Part of a small language model's weights: 1051M tokens.
Each number is 128 + 32 x the weight over its row's rms, rounded and kept within 0 to 255. Layers, rows and columns count from 0. Numbers have three digits each. The size before them is the row's rms in percent of the matrix's.

# layer 4 MLP up, 6144x768, rms 0.025, rows 4384-4665, columns 672-719
110:115147149116107133126070114140130157135155107099096143166104161112174094121204131163112128127080154114126140098147184102162159148087099108108140
106:091185120161102079136126106141144162118128097148099150087097100141115084122101136191180142055128106123185112082168160156133117130126119154147133
092:115172091148128115117035114172150113106123130108127133046162101132090143091136098102150127190131159084119125115133105154063141118172093084153168
097:176150122155103091135105131135123121154150138113090128079139161089109102185079129113101089120130183119149141212165131157097115123149166185188146
098:114135116127186137158139110151195135081132073125090119090063182068117095175076112123128113159166118149105078125141073150125144162128146096172157
094:135118164071078169088179168097096145141134104177121161092066109104124112116135179138140133178132108105153131123088183162109133090118124131130128
092:095187069188143125170081143171116125140146165099078149113107210095105188065136119121142160208142099162089147112114068145126171109132181130134176
115:122155130121114130070170191076130147081126144151134092149136101124069136115136129136144139131182130072083031100121117160113085041138105126165126
111:133109125146133066114150118173137112147122171109086160067115129158155068109136154091115136158092108078138097143113064096094214161113086092097048
102:155167075158102134093208119150115101188132142116155157090151137122109105144133154113170130133121117173116119103159120126169103068156137141083085
100:163150111071156131093182190127127116151178175074116143128091137115159138076125097146134148121214175113097121140168155143117151094063132115080192
106:128120146072119146187102093187115132097130122122103128100151137131132116082077175150123135129179148097120100175159100136136127097170167137114144
132:130076105079040106134055118155097078137088099154111143164124119130189114146085115124083155113105150140075101083118061067148121125125140091086092
094:087119158111091191188114120092174120174143173081127230107144062074122086146111070128127058106085187112176097104107176123161123124111166127143119
099:090111110110134043103084120153112129118082112080181176173149155079176125162142087085131126137143100071178165060151089088119082181135129116128126
101:078094149093100173159091141101005126170099115108136147077146132147180118092129153177129217090098121112139045191133171125185195099109118102144175
119:061145183099137115141222113171096154196096155127106166159185118118075150128116117169089094080119238141136116118172069110142110156105137104142126
105:144117134121117166148085098168175110132099102104128175090118062149142109115089113132119090088152103114127100082129142145140169179172102112133082
090:139129055141132183120176196128166092142099103175136149069105153132140134165016142152164104125115135097065126144127166156130093111135132171086144
087:140119145056089099150145162172112130096142106103097095139112064108042123136125100115093032085125082191123138092097167137197109121113105134126181
100:164099196200154121129138183176165122131134187122137158119091141121090137162167132176135166094103096071146185095094115127106128092169124086129132
099:111083064081099091155144124175112090113107150097119151096160148164082172137115146100065118140109143169145111094068118123116238159113097084111110
080:158107135067157196127103097167105147071091197111069101132136079096123109060159067087114106160113095102098094104060161144090151181113160104113135
100:111179151177151153080207150125127176139100097162166160119166125146163126100140157071118129166121157122112151148121055215098100143085169161153181
110:196139102122113187135096154134142158109122131151138141093090088029135158083073142121131094099042066162126160137150138142123147069107077108112154
092:097107105134087154165140096169098150122138143176081093097159115160169132109135168128113113071127158147091115153052093093136180141112172179127184
105:171158139158087121121143095112057148144111154147101177106155140173114149158178125056091116124134148163132084127114142080147116172126136151127134
087:159111074189104094165108171159113114158078225123141086182129139185117146135105143179144166104169074120115095135133122173132139167135060147072147
092:149135077152133081113168156085100152122149136149127160121092139130092132085171184118140117073106142107156137132199176157146058125091128091112084
101:155143159153192149096091101105122132108165089115092182132178144132167195122127159133147083117141159167179149137136156130134097114128155100162109
096:149125153090139167162143126133121144159090145113046098075150090168145136197123121113104110146143077088103144137078077136145105137163096098173139
094:137119140168137139146128155108125071106116095113137195116113123092176172051124122136091100147206111107154131154121170201111093148147103090053113
098:137168122162127094084123087126136153103133120126112147152178128071110060127112135061155111089102137084081195116102076082116122210119051099128112
100:160191145207119108119134097118071103123089143155152162122148143148122116157129181126119133114110060139058141126069059099128159148124166126075155
089:099086101104151130112137145105164161143117154188132119135120077128177060138096141066161131146086107113097105144137142148153156121122076092101103
117:117048133093045165110104113118125184116166114161077156112096126102143098115164160124087078115051109162122147118108131137075144139122126115062136
096:127115129170104131148120115124117144118116197104140085176147097138097183113123109089055210124120099158109094124151137164101090082151141063152127
099:041113109171158138133172101097080099145145131123177177113141110113076128183110115153125087041137127114107057027104108121130106119129120129114135
108:077147109154097133167118122154163125144127126127177134128108121109124124133113094156144129148126105169151137086113088145171110147145075090124147
086:131146140130114160156125151160096181166130137159123087115143093104115072150112100090128161147082100098073168130127099107167124073134118081167159
098:103060146088128133101071138147122150134148069121150163135117151139120151160120109117140124130082157088150108156120127160177082130158179143151175
099:110126103092128095132144139118137114119129066142126118124101132146097108147100097068085133167092111161130134121164154120084076130139161087141142
101:138104172109121122155126070143132133147148100159119114059056112122130194164134196139095156101150096137154152112128165074151105115133155105108145
114:139114138123108116130189121099105118153116036152194132139086184127138158068179104094166157127114115151154148167139074132129084142111088163129103
100:119119143114132130093195134100165149085114149114169172150081037116171097121125134113122140089144129059162126139114121040089083127120153129141099
096:177150161165179058117113084143162130152183116151147099098177079111158152163138123092101085113202124102067142163136125150048157156152177175122160
072:161155119127197142223162090143132111122121114134121063128191141154151028138123101125088112154139103098094049166126115113158139102095146170117079
099:188080107099141088110171109132143066147134138074142123144142111120089149131122170134131133183145133171098128140114065167123183095149114131131094
107:141094172186111110117121086093175068174103068079126096092089112105130152138163101127129145096120079155147128198095136132182135135124128130140071
082:072092137113099133141148142096141122103148141159104109113163142149139109139138151174155224124221175099095172155123095159176183033099108133126198
106:144140142166163115122151138157103129163140175093061100134121106128104180163068119125059082078149085147150077133175157164148167088121133077071162
107:195102114095116078128125145143165098129210103138192078124145139155119078184171160136098175117112113128133160185147158154118105029099061148110174
092:127120075109150134117099091125047112095114120112152159096104172193119106203113188087140173082184142159086143161161162143082202091121105069142145
096:083130114142139174108151073131131111128172127076165093140134125126077137094143077140121156124140133135153135135078103190101152142128128152099120
104:160111170113120071116140137070113147158137123099184145129130099093157134096135068150087177112126162153136117159119113169117115119114098107104172
107:201103130087094091055117102118157155165165137078136153143051108104168095144113088139142138103167199123122179179142132166129140127136135113092145
090:148082089160130129150080111099105085103153117134076134125138119145116080119168128072120153089182147153110138150161134160090137153127147080130115
103:168109125150155103126143150091129106077136090111089175089165142167199060115114109117115145130094136145165074114138137147104147119132131104071158
108:059159155125184131141121125149153089104110130127139099078193098146150143127106138124159193090050167070149148068121227065087136114082130171144156
094:144209111170155106133152143131223129136142072121176142100116110159056159112143098117121137125089139112072149149162152124101158067122177108130166
105:106115103132159107162105186142109165149088126114122130119083123164142099135130119119086142095144147125022128100136088108123100123101079148126136
103:177113087160178137200102166088043098115147137141194111113086109093170152097084162180124112083134147224105145170130159138123097186173095073106092
093:070116112149130127194154109152151122085147146152155087098135081140142150118124116097168116082133150134110155130133092147104138126173079148181154
100:088179117131163142092122175127136140078070145149082129155082141142155072143142124146145123105128136088148167130133100172155128185145120113145139
111:145113114155113130150092130168213158114107138141103160083128122115123112099085127101135208097124078123150167154153125114164159104088098164159183
105:115103165105120148110077151095172087114134090118172176107202171136173094145128107134120133129130117144147104132148096176136111152126131138110092
095:152133109164183114058210152147142101139114138190089131090104111128153123096143107103128124162144097094101145136156148161091112142134143140095126
088:137123153131099154075087105098142142139116140120110135124152091117180098215177149151125116146129088190088157145144104156160134158136120122105139
098:162056128106168093071115132134159107122136135134162164125135134141204136150137167090147139129170093057090145121089110076143150113116135152125183
098:095177109085140105112087123103100111156196120130126135123083149124116129176116129095139159216102134175114113117112139178176154128162142123136150
090:107058101104098106087198096098097173147158152165110161176066145144137123090080142134120126112098133131156098065097069152062165114163085199115103
091:090129158057116138123127176158120133122096171069159155147108119092166123114126060104053118098062091079099113123114145175114105174160122125142175
095:137143108105164144140115148162106081112134120134068157144118117133082179084149113159179090119090149103142065095121137139104092149147096109092128
104:164158102102153109120146092083148165147097129148174128133148122151187136155104119092154113103114137120099165093092103165109185216154124093147120
103:160130118137043069131125153141134127110092170179121116143159135093077161085116151083158128108173155125121152141140140101160130094139150071165087
102:144122088134116133156163129131107132172126172166160109177189141160105127118115120130112088079139149177128106148150127136108173114110042159089079
100:135226104100139160149215083082085154138098176144153118091113137083134131128115175158119091135180090099128117186131159081138070155142097072130132
108:060160157121097098138166087108128115097115116145148125105122166160128132124083153121103152135153105141082139123074203156108149110091124141135177
102:078135113163154147111156163103148075147140135153098138213135133149134139110081137164136101115107123153164148124118118093145147101086163139091123
112:145110157157103179147151152119145101141089096150112116120118145147151121180144180107100122106131102133117176105145122165099117155121069099143145
088:181153126101143152098170121153164113084099105110095108151155235177141097081162104113188096133170176061121122169174094113115143121149119114116095
095:086150139087075117100172103111045127056152110115079155098121150157111122093098126091125087081129122175139108113121108129184102090097133150159185
102:130106171096099105123119079102115158149116152094071108120016094114098148126130135112155134097147094164150062119153153169143122093151083124140197
088:151117128102116125126110112130129133145130157109134150155082158050110103116115196073091155129091189176125124067125086085134090136093130083139103
095:173092135059185041149116157120117103089154193161127139066062148105159147078165188127072147095144123138124141131123153141091098143130181128118034
100:104121094145146130124135122088066195103124177130170133141106135105119187164145190108117150134148112185174143129136170133099098131095099177153110
112:113127058125131162173089078088199153144121106170149137135119035141095169124138088127134104139132103165074130160154101121110116121109089123116127
095:094120136129102168159157145127186064139080091134127096181143125102181174132139155093143107133136177102173078146172193112159129142129147079077129
104:105144140146141176116122118145140129118178079146182145161131172131174124052129147153128072122112138107070159213154161106092159146121131148204176
094:115138114119114149157147091130095145132136120105170113045166092139093101123117113107140086101156113089143139131132113124193186167102134102071120
093:138092125113103167110095161137151149128179162092135122098128153160110148123152159119142141092106119166107085071107108127098123097105127174151090
091:107109150084073168095045165129154150069097114125128087068055161209121130185103175123113197077146069080136127168190133106121146108149100158090080
097:144125141076091159137100097116190147109097137092127103117126138113117156129153129068140159164118128175078151119120132112086134071071130148195107
096:115117127150123143116111112148134155131093124124146092133156142112123160154126064040086104093139074091166112120110148099102107107074121130133137
101:113129141137135162117138132149161134094118118115059153117124117107177192108064165194111146137130106136124126111126121144101179117098066116088199
100:085133123116111082106139123137108105133098107118091087100122093088104143087170116046145133102122127116129171126109158239111157136097122092092155
097:139144109129128162124156150130119103114084115173165123101159152118142112107133091164172144151129148092081163146194114104102132126108125150154112
115:162153119155125088087102083085158104146184172164063100114149151139135150147108100153165108135171132127097156152094086157137106133051124112131179
101:100103194092157110131092140057144159188155093149167119126224080150131111164157157087131163102164135093104138131113134064100130107171117155138141
108:139156135121122140115131197117138162098150142089117169076163124153146114111123146121123081132113087124151113071179139140111031102179114123092036
096:122109013108177108161142136108104048170224063089164150082162103093123119125126139090161113129074111111096111122131126139104112108166215092119129
108:148113186149138122044089145136134138155176132060088145102153154150088146136095091126144078106118087098074137124100138153127129148089156099071155
089:150181123150123094153152094150131222147070099111106160162164137100134161127159118140092095131076159126106102169147129154137089140114183133148162
093:100076091132151150165140083136131142104153137106035157158160156080154094158082132080164186131097074159129161183142164083148079120174109125107103
096:158135118192156137120174176167129150100123087080163120130120101109100116142129137111118134109136134160083103108138081128139151116060136098118096
098:110119098145101129124080119145103136152182107184094136130153155101135137146113147156162114123107152153135200145137147105113063084105166101102165
099:173131157122145081129148157148087116149104100148095073115101052124091152125124090149146136138095157108188151159097123141124108104160122043107181
098:106132133119076135111096125100150126116133161176140137140134076108150169168131129176182153149095068086138144131169187128129072122126096173200185
101:159095101157066160101091159120157124155165108080162197149054115189140170082117135103122116117128165078142164133168108163118106176108125137129139
093:172180123148116164125098168086094135090138141152170108148094134143158100126114080122180121163149137142138089148099192180138140149157122130120101
104:136118093112169174110136113119086079136095128094116149082065087131134135110120099100100178120167047091140074093189181147058182143089099089129124
129:129127172209139128132144063130138130115060164108139136124120128138143168071118114097099148147041188122132082118089150115142088105115142145143093
095:178138084061164168094144161168158115169152094108185140129106160211088152123044096169105129128070165204097135164169078051099110045110107178118098
094:104078098096176133110133096127149073103103125135072122097203073087198127126113116084116099092089104114166133091102157162155163117135084141101110
138:092070102140079125151122116088076162132159080131122124154116131059090146094106138142150090120105111135150141128121098046108110135127097083125120
092:096211150119119116115160184160103137095155138173134135157125127149110105104141110101125145126193168159144081150142075168146117113113057151153133
119:193196095147102218140162177173120150120185148153125158144137164181157143119120169187110122134169209122149095170128091124129104080118123153126150
098:094144116147125125129127160148128096113175151101138139149204033122114158089142126126093103092174061090127112131126148119107116062093084117091108
093:162118143138129118173133133199076164137113039113141106148191157097083126108176180136130106118095193156140159154147201116146140140176145179160115
091:099062110233150198119110128136111123153111129077085088152155108134138137151103113110170135072212065169059162106061124134113108129113102129108136
093:135137192144156087125145201137148124102144139152157138127117142106090118132089057102123150084098127090117074115100075133144149125095146118133144
095:111063139149115122131107089112113155129148092095105105091116083147164146144167127100077157078188136146141118084114094113190146105128157138122114
107:146134099149166125105105098183067083170121152122097086117095140123113136140094127160055079111109146156103096104112084136135145137144102168142091
098:110096131133056081156088148138088091132109155110191154118141145189161108109188090126106172177232117136124146080092113138198140084149119070153110
094:121174106129135097116131165121129122159113123089116131084135155086174113149091159158180171164152169104123135076120121098130141125160163159067145
100:134139178112195112083129132104116160125146158123167147141111089133141084144108145165132171088155154094171165155135149115143120149154159192164217
098:132150152124102132133185079134121127135091091075113143085107151094166099148116097125113079144162139057116097154114138052143152177151117094116192
095:131078077150125099084108169036147081156143108093123099141133167159138171104091120171134107110112083131125090169098120142104111155085124088100111
102:168090082156141127091129100061087125140130125132133165077138117123137152119097132144082153108115091153176115142084140135162116089132159125103164
112:129179140069116163088110193105172101154097152126119145112094094084083083105063139086154100128100072138151082146113152163042126128126167111086137
102:107098132192054168135121133139158158123124202085061125161193149159095194159142115075141157128179110151102075099139112108107124120179145161126120
093:116149098180115155091131110082083168127074180112180102102132145117104100202184138162129134174156155121135194120158146093108150135117189107082113
112:122072133156120136130062178132098125141159075098110151090114160073097140124116123141126153122136131101135133154125154159160126129156095132138174
105:082136155101087136102159126116129166117085138141149123142116165159160106097079169124113128087120128102100134196107162139120144100106153152135065
126:075189126187120162128184127143133127173124146085064119092144226100123122125163124152103136109169137112188146101093135120166114112192148088074166
083:105121137124112148110078105096143155062173091146087115109090138096120095148088148204175188083123179167136151141113168113167055146125215129063142
095:161078121113117114143137094118139134157090173161146106158196135108102104147127114144138157134149106135089067170071111121088140107145124153175178
104:109132112135114129144098093103094085180112107132061064119123147145113130156084120144128096130131082159201090139082131156140137116132137112132140
099:088124080110147074136136088120181082133153154122165088130151128149099129096161129105094183095103166128136095093161176123152102181118071115108155
102:104100093112141146113161158116111093153130123091138128170120166127111178100151122115163097103120069124106105126108159129177142096152132183114130
097:063164133126072090129097151081155123153116115178152118108125182150124162103063108102162197123110117108132136161119155029148100111173214095158164
097:139131101127212119115081128117215151169095061073163138068145158078138137152104094068101121108098149111134125111116126161123133125158173116106212
106:168159134196133060152188140155179113105107031082152114099168088145110128180158108149098168154108099117189109100124139081152097103087129184111133
103:109183089092087148169167091119136105111103167115036172148132134110082126109117170130155103094108195099117157140119126139102147130182160092110137
094:076083090056131169092096185118136132087118158165146133114129095097150130087078105150130166133115128130202106138085157168113169136088130098087107
103:122154102100109143089148183075118129098153169101112109106126151103171137114137088112164125090120164067098142149153145149144108130149104186151086
104:160146077180181135145191135108126161159097133125097139103143076097159104152141149121052171097131033092176131158143089167116066094156158152126115
100:083126147120065122188104136159115112144095181100160129089113116137110193126188174112112131112173128109109134129124118120104117111128097152121142
104:148137153138132101147135114152090093087159115119112179182155083084139143133174066101130079088114101041131073167128136133117128149183134136087155
102:163124137173126165084167139140120129140186112156168161175171111084106125087140162140095126141142172100070141106117152182096125146152196121098142
091:157116148115100155153082082070143152116118092060148133104093137098081154080180113157171119109137155126093140121096199182111057112098186219085134
104:098132095057160140131186064126130135094106130093144106086139167127136142116173117164122156138148129107180094145128154170098101111101119104086147
096:148141107109124137139134111140145124141110124152105117184060137154156149153180155159129136138081141134182116093129105122155177130162063081086111
099:158139192149145151123133145160112093123188095113142093047102127114135113106171144161170132108139083114092094055104103083088128139094107129076163
101:177146079211144124054103089115126172149128156133127131150063205151154125153144190064098143133101149108144165146134155135093156174143144129104079
094:060122089092066076137167103101168103118113151100082186131094139100115104105119148093215158118161149119084104166061203082086091166170125114158173
104:152142094138184149125126104112072143168112126060183111097173096115142151100117088090125161096098091118151130160108099098122139070130091116165128
090:173123131119139171157153120171107203174103169159103205057212154135160149094149142130135196110119097150161090143092182122127137134113145118140089
098:173140093110135125102140171122144196150115156109168106085116106178092123138114135113117119149221176105138132141159119145136101067119110143115129
097:136202114116086141141144092130174167076182116180097115100108127124143104082120155050173125150125130153146145179074103139171150184161144135098167
100:144118156102098139135152089124157156132144164093102145119147126185145107153181170136117163136142165109107179150126114151095119108065096130077128
103:144138048163114117118089125119162138155075171135153135112158114135135127147087185164168188083135117089148128147133192147162124086116121125089145
095:121093149145059105130067092122109109116209130059098132153192146070124098096129081084187092132115190161121106167100129155089156148089118128091110
118:121155178135188081106112152117125160142089149159116134121231118126197118110143092092093141109115151157168176133131195162147150111128142163146132
092:129147109132118143122111133155079128098141150139153157139121155070179150117134148148198178134144099133126060103101032154143131134126103088152139
102:091140117115096153116141066161167096191208110149148163118114138135151048182193161115166140131154165114140131127145183075146050108111114164179145
098:108114179105090218200128114198174130176136114146143163165135179145146109113146147108130048150102149115119143096160099141146144138115074073142159
092:146137070088093107144151101142106170117133102146127101117082166149068125060144091118135131102122128118129103100112108155102098062080136142126162
099:124184128109130115158078125087106163142101122139111066136105160136107104132089150117155178131118132122091093189121133169178133151081123142069134
083:091168203146063135109162171144119085149112149072140102128139132115094171124107158124100163135119051164101117085119119063191146137167178093161111
109:088127159150068154114157111107159120104118109093172118173101095137129119108158115164109103089119175158130127168156180134132092121165154112106136
114:058086118157088108102137130139110073108106125127067137188100148104098121151098151079121094137177133131070153176149078078093162101121174080151144
110:144116080169093152166033169128153122128134136146136189143122127142095130152113095099155183123161180105157197139103111138145098111085153116119106
101:175126182162112110094151146145146182151142163185135109115160126133181109114191158104138117125092145117160167140136120107120112129108167126144129
096:139131121161155129096145127094188165125124164097087079131119105147135166144172163092126170177134179146083164159092062089148100176177136082121159
117:112173087142044121092133086171143163070014179112107115103204134155094106055126134104158091125110146174073158217140154152099089095142079056147123
123:188099158111138130113105164131115179140111154133166111066101231115192142108183106086101129110147187144161113175151097083129129061120136096082154
114:137114088127084122087139147071102147112118088127174147079112171122143158081145159143100160107144102117130134142165160167102122135138160082100138
094:119101173136210143107160075111126134135210142138101110129149072135144147102020137080136126124083145146125166120080085164125138176104168067175121
094:160119128114138119109115124149178170184194156095159138124139099133112125142063132150123103149132122166182137158101036200172123118131058109131137
091:139117143134113121138128119112107160170132131112089121139067158072142130126093127158123102214121069146151092114123121088123107153141080089152070
101:153140129098099090121111118101155113227112078152129091069134146122075156139118103161129062165111083123128074140089165115126106110179128088108125
097:139147153193149166161139160128119136062103157079147155098100145152139114107154191137135061142204152175030125086118077120093103117080169102076106
100:104107092166113136164079089142133101115108116144093144101094139146105124109063098127139154089126091066157109128107096135111114091149120103129125
101:154133166174151090183155133152156085139187187105152123136186132176093171111096187133154146078129123085192158145132153160108113161060125167128116
122:130102132105110080145120075101162125169158174156104052134139149129152183175127138122146009125108155144166110112092118140157090137058141128114126
100:145047171083137115167121095119150146157162119091127199125159139126085176202176132083148089114099211096125109170141090157138161097126158078081114
105:129146159110161164115128094147146106122105124163190112161157070132081091213121162089153099123067139142121104145108124089139168100143180108164129
092:109142123119090087120113157221114159160119157149088122145065119138088123171129160079138162121159154085114161131148146158159107067145161165070146
092:154134142113152114111110132102156155130131147077169180129112123125141107104142146097097101157078109186095108081129127131072115132105151156136099
103:168161144192121134111111156162167178114153106086176154145186118110107106144136164130082166073160151136141100096132073122150099088188134184117088
099:146054130133191139178091191171151101120122122120096115166129091095118132153159141139103093159094155157119129126146095116085219148116120131087174
094:150166067142197133102122117217143106122125095102111152087069105146118085129111131115096149139081126082153155120110186158124133094093137129141119
096:105139097137142131077164146162142189118139154162165209164160100132138154155130171147118175151118148173099133177181132127120152105163068145093063
104:130187088128160145094146140164161105166174192104153149168169090130172157126108098127074166134093155135093117148086134143077089102088139162124106
107:148107076192064122188111049124145154128151103135135110116129112067103121153141114101104164115151146190114095121173108063163133117125137117124077
097:127096140137127081159131111091103134164131124119199127145117109153181090101127139130128159093135171161164140158104125181167079050101236156150097
093:125097103021150143068139142169106158161112105120095144116133111159162147106103146130166106153176179118154111099074094191140166115119124146125170
126:156123097102135093128094099134186104148119158116096100163076113127178168130145129092139126125107104154215084136106111150146091142062096146131114
103:118126112158120107137146197146192157161106164120197168134136134151168131154137152081089113145109093148080118174103090141101139176137045154116128
089:149096095158173134138136112113130144182171112148196090154153091087154108132175176133116124077144192150091164113076177081157119115144109104072182
093:198159102126140164094127144109057100144138125145128094067177138115111147130181146107130197163117099138160147140126111117126098117176159080175158
106:121141109121150116168165142158067153105152163166079197137141122210134111121123132173077154157159136141123194130118073165163074124111133106163116
112:109106093119151144108114103116127188126125123118151119130170102167164124085075115202125093111177086132087155169093131122164137102207136147097123
108:110136086152112215126125111140162074170104128190099075148140158156119128173112182162129106141054109116085084113145091049103085078128056102067090
092:173119092126122130115149126149129128110144116139147123095101157104199113096113115182110140061036172090177111093205087108189147157153160087088178
095:092154164142125099132069152132116130143152138102122121116071154088110115148118112054097133112075114161159182090094111156102142124141198083111130
094:109081165131095123150133118134114132101123113137094132115127069175150188130110088106140127045098102096132113066080120155157124106116128153128084
103:102109084132058095129145122138139117159111126100139132122119150148089191075162164146095164112161114172135167092130106148160123096125159149090093
116:162177188126172132079113126130160099105118092119169047154178106147134155112178141150140136061135151172086084130154157140198146091135138098133108
097:125063184115198144105070158079116133114125139098090102082144180171148125109137098166141161088040088117155170094108158139129163126103157133170092
123:133111099151147090175146088117119145130159144109108118203183114121102167120091151107098060173129119129147150102101097115113121176168175171115132
100:180148157109136075101163068130096143135226142157106162126095146139152116105111183179123178112116062118071164183140166204167097160122171138069141
096:150117129123142085117133178112095132148082106113199096050173124090141157080038150117198148079116069109104108114138151160173118096100150113141127
090:077143104091129169122120168096195091172179157113112080134170115172100111105160153087189141151079145148185118130153138105125116080153136160143145
100:107096171126073123147157094136097070167090117126105082169153123097080165095095133086072169122146142200121057159180182101119116140106168090162119
093:096119129117109113163155166078130131161181104096100088056179151129146129114135114071131119152181143193121095154080130174107049162126166134110137
103:134091102091117083193116103129119143118095094100162117182129153127147109200115117116158152147078130138103086108120151129110123144096106104158106
101:137103042138110112060096168116090124090212133138117091127188112136112088075143154107130207102144072133125101139142122142131084089131151100170114
101:140153143166098115113137164122137135112160156139120160107171104147123166103131133079160168162154103115136139154107149165123179151135122111100221
102:124137186113150137133023124126154144135149185158129118107105187081150194070172118111166167132155126086091137092107123154116087129144151166139138
097:108140163120167155124056110158121121109139148147155193176160137121142159064124177165139071180142072116119152083193136129088140090102146135123141
091:130122138131125095176061128108113128100156130138114120109094156122101123202139212135115084125115113184134077088085117130142149100130131170114130
095:147171178181099114139109090131149123083139111126157127083138138106136151140115127153145081102119109138122120172073131081123156107104249168156098
101:132102121106165126093114159115164143126130128118077185177190113169068141146130135172123095133114189150139120087144186148119152099076107134120153
091:069098131127131119223101103054170091082119161135065125102085116142127088053122104181131129153098125114099160130077064192121157132082095160121173
110:179132112110109114148144151097170112131103096139139054101125187096139141078140153081122140106112124140104114180087148110115101179115099093102123
092:084110126131164158105159095105139069166163047081100114175129095099128126091127121089173161120139107077143133144120148083140081071141093094136082
092:163166124070148150136072049103079129095137083068212140121120102076178102169154131107096139124116104105133161159135083201170123168105146107112139
093:123166090154118113096136151115179158092114134138184161120054169120080176088164110113157114112173146124135146172095101118103085096138134140137087
104:134160159133131138130105079082099109144164106144162161089127135145151117126162133119084121078062074169135109161127072161191060148133114165168121
098:101076096140082088078116173119120144132097074169121127113133103110128114166143153091162147136128111128114100155110126188114126098143153130132144
095:222146138130120171057143149139139181085096186128128143114121118138166141106124166100169123126147120126112086165167125140098156099079097191101115
095:144147160159187099110178148122139097066080157079139147135075102114139131116154182055149133145111131141140115160088104095121163099104104133143164
104:121130135154134121136179110146194105128108109127154117128186096139158144118158142119145096170082117105086212120164164119109115153180111108111125
093:105104135192144104134140118151149139121113167107089167102092135140164119130152119143103123152099165092124189089096078142133078164151131062184061
091:128104095132155088091111100168138115103154108136117115102107058101079135171090083173161092126079110116132139144163176173137127129070141127134111
095:129121148158173187101124150200165094110154113132150094114159095136147126108118171153163162126060173164142099086114132140150148085150098129059123
103:086131105165110123087124119093146107153150135102160090101141078162160124126134134076167114171156150105078181174068086142100123114147066147102212
093:112175178147171125123127128147144106117139068143114122132036079145116140125114098064104083133117112106121097147108191156102144188152160105119159
098:139086099107152084157122131113090067133180140119124067139141114086094105121207153138154129129067115192117168150116095162159112098123143166106097
094:121104090145148116130121207116127108116164079119147127126168122106145170133095131115167120140144167081189155083167132113159136078083126095181131
103:104220113112248112082153117075218100170094097139067157115157078144120135128108101157186120160137146125129133124175153114137097184091093170113074
097:122076129136136153118130167113130149082134088128140161123124099140145159146115150120082174185137104099137114142122107139173131150131149090168161
092:142091161128134139122161077112118141123130112156092116151134126080076180095109131095129126117122174131119166135102156075077111156129101098149141
104:152145152079144194154101164158149100105078134100128117109135088140150103093094082074146085152146153106149110116145107125115122114149094094117101
095:184117099149201143077156155137116128093181163131166103067079129120152205059130114163131131126105104128135148171173098169143140101078162097117152
103:137135118125090121116161082092129113102157122121149150117160089096122143147074156118140089063150122094155136114109084120134134104122129132133078
097:090109151152100107116126128093172156140131102109115134127148150154184155084144109091096098105163113116132164106119152113124059104135197175120104
101:191123143134207125102148193090155145179212132072154126143145106117098155107111170060125051121133202100093118142096095168097131111091215103093125
101:104099191132123122151071153135100135137141114073124100091105105135092162153120102101120130142129151097166133170099105138114133108147079105111115
102:136124087146040093156116112221161158169105146111094093114133099097122182143140072129147166127099169141124175132172101077105136116114130187075150
100:140162148159144127154098155141186132157183196121155130101183167160166148129157119182208103146109130111136141060074111140106113154154147197149121
096:125104086157076150114105145114181132149139163114101158146164085073159158177156109160164116080196152105129139097061203157094151112215110129129155
099:166054111103136133071175075093171128133153069111141147165105125161095086069127173106114193099143136137119139172105130194139104140168141104111087
096:106097176161138167073138120111149077115134120144146089092141175183095118179132120080142118135125164088154131118154070101161069103162055126185167
096:103151141085133166096143144137110174118147107131158136138130178070153079134156163163141141091136151042097131085084106173124109114132136183147134
085:113178113128171143094118124128113150154119077141107115143145145112132134149112078116145126113056096163166144172126099116183100152103134131110152
088:128141168186094126148185124085152103131131137180139180129197098085150104137123126091103147127095092196145136160105129070165132126137163111131137
100:152116124159127125167125140053183181182137083059122104152146071129111124155093095126149158118114151123081117159121130121141092123090108106118112
112:084115132125125038072048145134155074153123119099090142136122151113179159117093127162117148112167105121133180128089054147100109158086090095088123
101:112119132075203088108118132158116096147093150114109164093149183201112161105151148152163111145095144112107117097124206109111150083112129094098120
105:103135107193079118174056162113118061163064102095083146134168197156153102127239178185145129152117107113093125118162157089082161096058161106149159
086:144085149153127145103084136178077184141115134079123097115123168135116092109193167150127141090135154113101148180136156130068157156083090143119117
096:112154129146175135147142147139065117143163196143172161093092141113178161150102145078088107125096112162151127130136122124123093111058098139185147
101:129064117134066102121093145119162152093113081130140140067154112133100132125142096111085103151134099145152114101146194134173191118133147067106160
090:138120153111141096167125114140171162146150142088153151137090075101135154090192148097150114156153062156160116146117060160097110133062125139158194
108:084136113119172086109117125181126119083160135155119161164093087137119169115129144138138134131087129083160126143106139152077164161073138152114135
102:118104120116132178079142131094169142118127130049077117150128165150140085111083117143080129075108147100125155098104195095139109138136138108126128
091:015135089130096088156122168093147089150108166131094158120166136101090129103087101081145100123143131181127128132136098145076123129219091127106107
096:085168110166102058127085162130109138157138136189147127176115107176109147062167085197118137068172155075184132157126140175116093176074099104108100
105:117117117088141194199191156140123168174094183101140105090114099074195126135102113085169152155155161103095090081131145154146118172171142105133082
100:143122092148150143125159106127143134168175200117153149114113095100152126149140122081127133165111150097107139083146044182070100130105098103105124
101:058204127161064116077132138102122125159120101132140082165134062182154111110166115124092169121160112125124102124124118154064138069108147159177063
091:111174194065109163071138141114120199118138113159148184171102134141152138109145180106138147096131072085127140139151236159105103137047123146187187
102:106114129141117112096114181153149075133134082114138144093114173137175135116143129144159117138118103142074094149140138174128132136068134122127113
097:164096101175163113114106125084139138121134081155123139122119155137102151139119180118107075125161117134131076152096143084200113141143112114133125
098:139116079102140106151166178186085093112078116157149114165151144147107129150139130103149130088131128108164139142164096152143098061095146106134124
112:040135092125140125122110137078118171074106108137134137082137133171088137109123127135107121157099180114138120072101092111088040141111139129141136
092:169166110092137117094174143135119127175107000103167123081137131123103130158077120111082029105141104098146114109121096122109205091163146110146145
096:116133125158181151122128149115114117140120121140132091152104145128134144089083115099126150188059135099156092112108130101088148104070097096111132
107:123120150164147166151141169106144113159063075063145152132152183185129110156127131153128152117081179117084118152155085131128172136173179162158100